Weights of a small GPT-style language model, trained from scratch on English Wikipedia: LayerNorm before each block, 4978 steps.
Each number is 200 + 20 x the weight over its row's rms, rounded and kept within 0 to 999. Layers, rows and columns count from 0. The size before them is the row's rms in percent of the matrix's.

# layer 12 MLP up, 256x64, rms 0.0815, rows 243-255, columns 0-63
094,185,208,210,204,152,194,226,225,193,190,186,181,199,195,204,170,216,228,168,221,178,185,230,224,191,179,212,189,207,203,201,190,233,207,192,170,232,189,198,210,260,160,229,197,193,214,220,212,191,197,196,181,225,176,204,170,230,205,193,216,197,196,213,188
105,230,200,184,191,186,212,227,185,214,163,161,194,201,187,216,160,188,201,193,192,199,188,184,238,193,170,185,189,198,226,203,193,252,208,207,231,191,204,194,183,192,223,166,191,208,190,187,213,195,179,191,215,232,178,200,227,163,184,171,204,184,173,227,190
088,171,184,201,203,219,200,226,183,209,221,208,217,181,181,167,212,191,172,205,191,164,184,186,206,226,200,180,154,204,209,203,183,183,168,222,166,197,154,165,167,224,203,208,210,203,207,175,198,182,186,185,199,199,215,161,168,190,181,179,183,184,210,210,199
095,220,194,198,157,176,196,184,251,216,182,187,188,217,155,214,206,199,200,203,201,187,192,234,184,182,225,194,187,206,192,194,194,210,176,214,202,198,187,192,194,197,217,179,172,171,212,166,199,209,203,178,164,197,178,210,244,225,215,197,188,195,228,171,239
087,193,192,216,200,199,204,206,233,185,229,191,152,199,196,217,196,162,175,208,226,214,192,225,206,189,255,164,182,196,193,224,205,209,211,223,204,180,213,187,167,224,200,209,191,197,198,217,201,179,186,192,243,200,194,206,254,209,207,201,181,194,176,201,229
099,180,218,186,208,194,200,166,216,212,262,174,206,207,188,169,182,202,186,172,217,210,202,221,229,193,182,175,233,211,210,206,182,227,195,221,235,211,180,196,192,206,180,203,160,235,194,169,187,176,224,186,200,188,208,182,201,238,202,201,181,217,185,191,203
083,200,232,219,183,208,184,201,179,185,207,191,209,229,185,183,200,197,195,194,236,176,221,209,196,187,188,177,207,191,181,200,177,172,195,227,213,165,208,154,178,201,176,172,195,189,200,145,171,193,179,163,209,186,202,237,237,193,188,188,216,187,189,188,186
110,196,194,181,184,234,191,169,205,186,204,176,194,175,178,177,190,193,202,175,215,179,208,211,200,160,212,220,211,219,178,204,247,213,241,218,180,215,193,159,164,237,217,201,203,211,218,191,204,230,194,208,193,202,172,224,203,180,194,187,194,201,166,231,213
091,222,194,222,212,197,180,226,208,193,210,225,235,193,187,204,178,183,209,165,217,201,192,202,209,189,213,182,234,248,190,225,184,185,192,182,199,155,222,171,205,219,185,195,176,218,230,192,211,194,204,175,186,211,194,207,202,228,177,237,199,189,215,200,146
099,231,205,197,199,176,222,208,160,226,216,227,211,216,204,217,209,214,202,157,225,194,183,197,212,159,209,214,196,195,201,198,197,184,205,181,210,203,233,209,211,212,218,228,182,196,216,175,219,244,164,225,232,216,193,200,206,215,199,181,178,193,199,233,245
086,230,198,196,220,191,222,200,185,175,180,242,194,191,217,198,236,229,156,185,237,219,186,195,257,190,220,189,232,179,199,175,204,221,207,198,175,211,179,184,201,183,225,176,181,201,208,220,228,224,210,204,196,212,184,213,191,208,223,193,185,179,190,212,211
108,199,190,226,234,193,199,200,213,168,209,173,171,182,206,205,206,190,193,210,201,150,191,238,226,180,218,182,175,192,204,166,191,227,200,198,197,190,149,204,224,212,223,208,234,162,194,209,181,244,189,192,219,187,200,196,229,210,208,210,197,192,197,225,196
104,221,207,170,208,204,189,236,168,194,178,232,196,212,172,185,178,192,161,175,226,182,215,182,193,159,174,172,218,200,202,192,191,201,220,198,162,218,197,201,196,195,192,167,194,206,204,183,202,184,193,211,185,185,182,208,218,167,152,187,182,187,168,217,182
# layer 12 MLP down (transposed), 256x64, rms 0.0811, rows 243-255, columns 0-63
093,192,172,197,218,210,210,212,221,221,204,236,238,197,212,195,206,209,195,214,182,206,181,180,239,176,192,209,210,181,216,192,197,149,185,183,228,185,197,195,191,172,168,224,204,200,199,209,193,202,247,226,157,194,181,190,195,206,211,198,236,167,174,176,212
097,191,203,242,209,217,192,198,194,215,205,204,214,181,179,209,192,199,201,177,218,163,215,160,186,172,208,178,185,216,210,218,180,187,191,192,245,212,196,245,226,193,210,208,182,213,202,178,218,172,178,201,202,216,225,221,210,170,232,203,212,225,168,180,163
091,205,235,197,211,211,218,171,185,218,165,218,199,161,192,187,168,220,194,221,203,217,214,218,197,159,191,178,226,191,214,230,207,212,172,194,248,223,204,227,190,173,203,201,222,191,203,169,191,208,174,190,216,199,186,185,206,206,197,224,174,182,163,192,225
102,212,215,192,226,230,226,186,184,220,179,221,217,185,239,195,200,235,197,240,179,215,238,192,200,212,217,205,214,200,204,214,206,216,173,172,230,245,227,200,212,183,207,241,207,221,189,219,209,202,188,179,216,198,182,166,188,200,199,242,211,207,193,196,189
092,216,223,203,197,208,203,179,173,172,207,216,239,192,223,186,206,196,202,195,175,220,204,167,214,208,186,200,185,211,195,171,184,166,163,206,206,218,224,203,201,182,183,186,223,191,197,175,211,215,221,163,215,188,180,211,147,188,191,197,237,209,206,185,147
091,198,194,168,210,211,194,227,211,193,199,209,205,247,217,222,201,168,231,225,197,197,206,167,185,200,223,204,225,175,193,204,220,186,175,183,183,205,210,194,194,194,229,229,233,198,185,168,196,217,187,192,194,188,199,258,208,174,188,185,160,206,225,201,231
087,229,209,206,206,238,225,163,214,165,193,171,184,149,232,218,175,200,209,210,210,193,222,204,204,213,238,226,210,207,200,199,190,216,205,213,223,227,200,217,215,202,186,196,214,213,194,190,204,187,179,163,200,186,174,207,147,169,207,201,215,196,175,195,202
108,224,161,223,178,200,200,225,182,194,209,208,161,219,207,193,203,206,208,210,191,203,213,175,207,200,211,187,188,189,185,193,219,189,159,185,177,225,180,224,201,180,208,202,221,227,179,241,174,197,192,195,186,248,233,218,207,206,220,203,171,152,203,187,176
095,181,218,196,202,226,141,193,225,185,169,180,197,195,230,223,207,207,193,192,241,202,239,212,210,231,180,202,203,182,221,200,207,190,195,226,191,185,187,220,221,216,227,208,206,214,236,203,184,195,178,223,207,167,185,221,172,225,216,231,215,209,216,188,195
102,199,196,204,196,198,198,192,211,197,214,161,175,219,237,229,212,170,239,219,197,191,183,169,173,239,201,206,157,217,204,150,192,194,223,189,192,180,187,180,201,205,178,203,212,190,183,224,184,179,223,192,166,207,196,201,189,171,196,194,179,220,177,194,169
089,216,176,232,203,180,182,197,232,220,209,208,205,185,215,185,228,186,231,141,212,202,215,181,170,224,191,232,215,194,205,225,177,223,212,169,221,201,188,189,191,171,193,233,201,181,206,182,193,234,232,225,207,176,220,191,197,208,181,199,223,202,193,178,189
108,195,208,203,180,154,197,176,230,195,212,174,203,198,216,190,225,177,209,223,215,165,221,224,221,200,209,179,222,202,214,240,218,214,188,189,227,198,192,214,232,204,243,212,188,190,175,184,241,227,187,225,197,229,227,173,213,219,199,207,206,183,215,198,208
093,181,219,229,205,215,244,191,203,168,204,210,187,196,212,186,151,201,193,227,200,229,197,195,195,191,175,203,204,200,189,230,220,181,203,189,238,182,227,225,214,197,198,238,184,205,180,192,229,206,170,161,195,187,220,198,166,241,210,217,182,185,197,186,198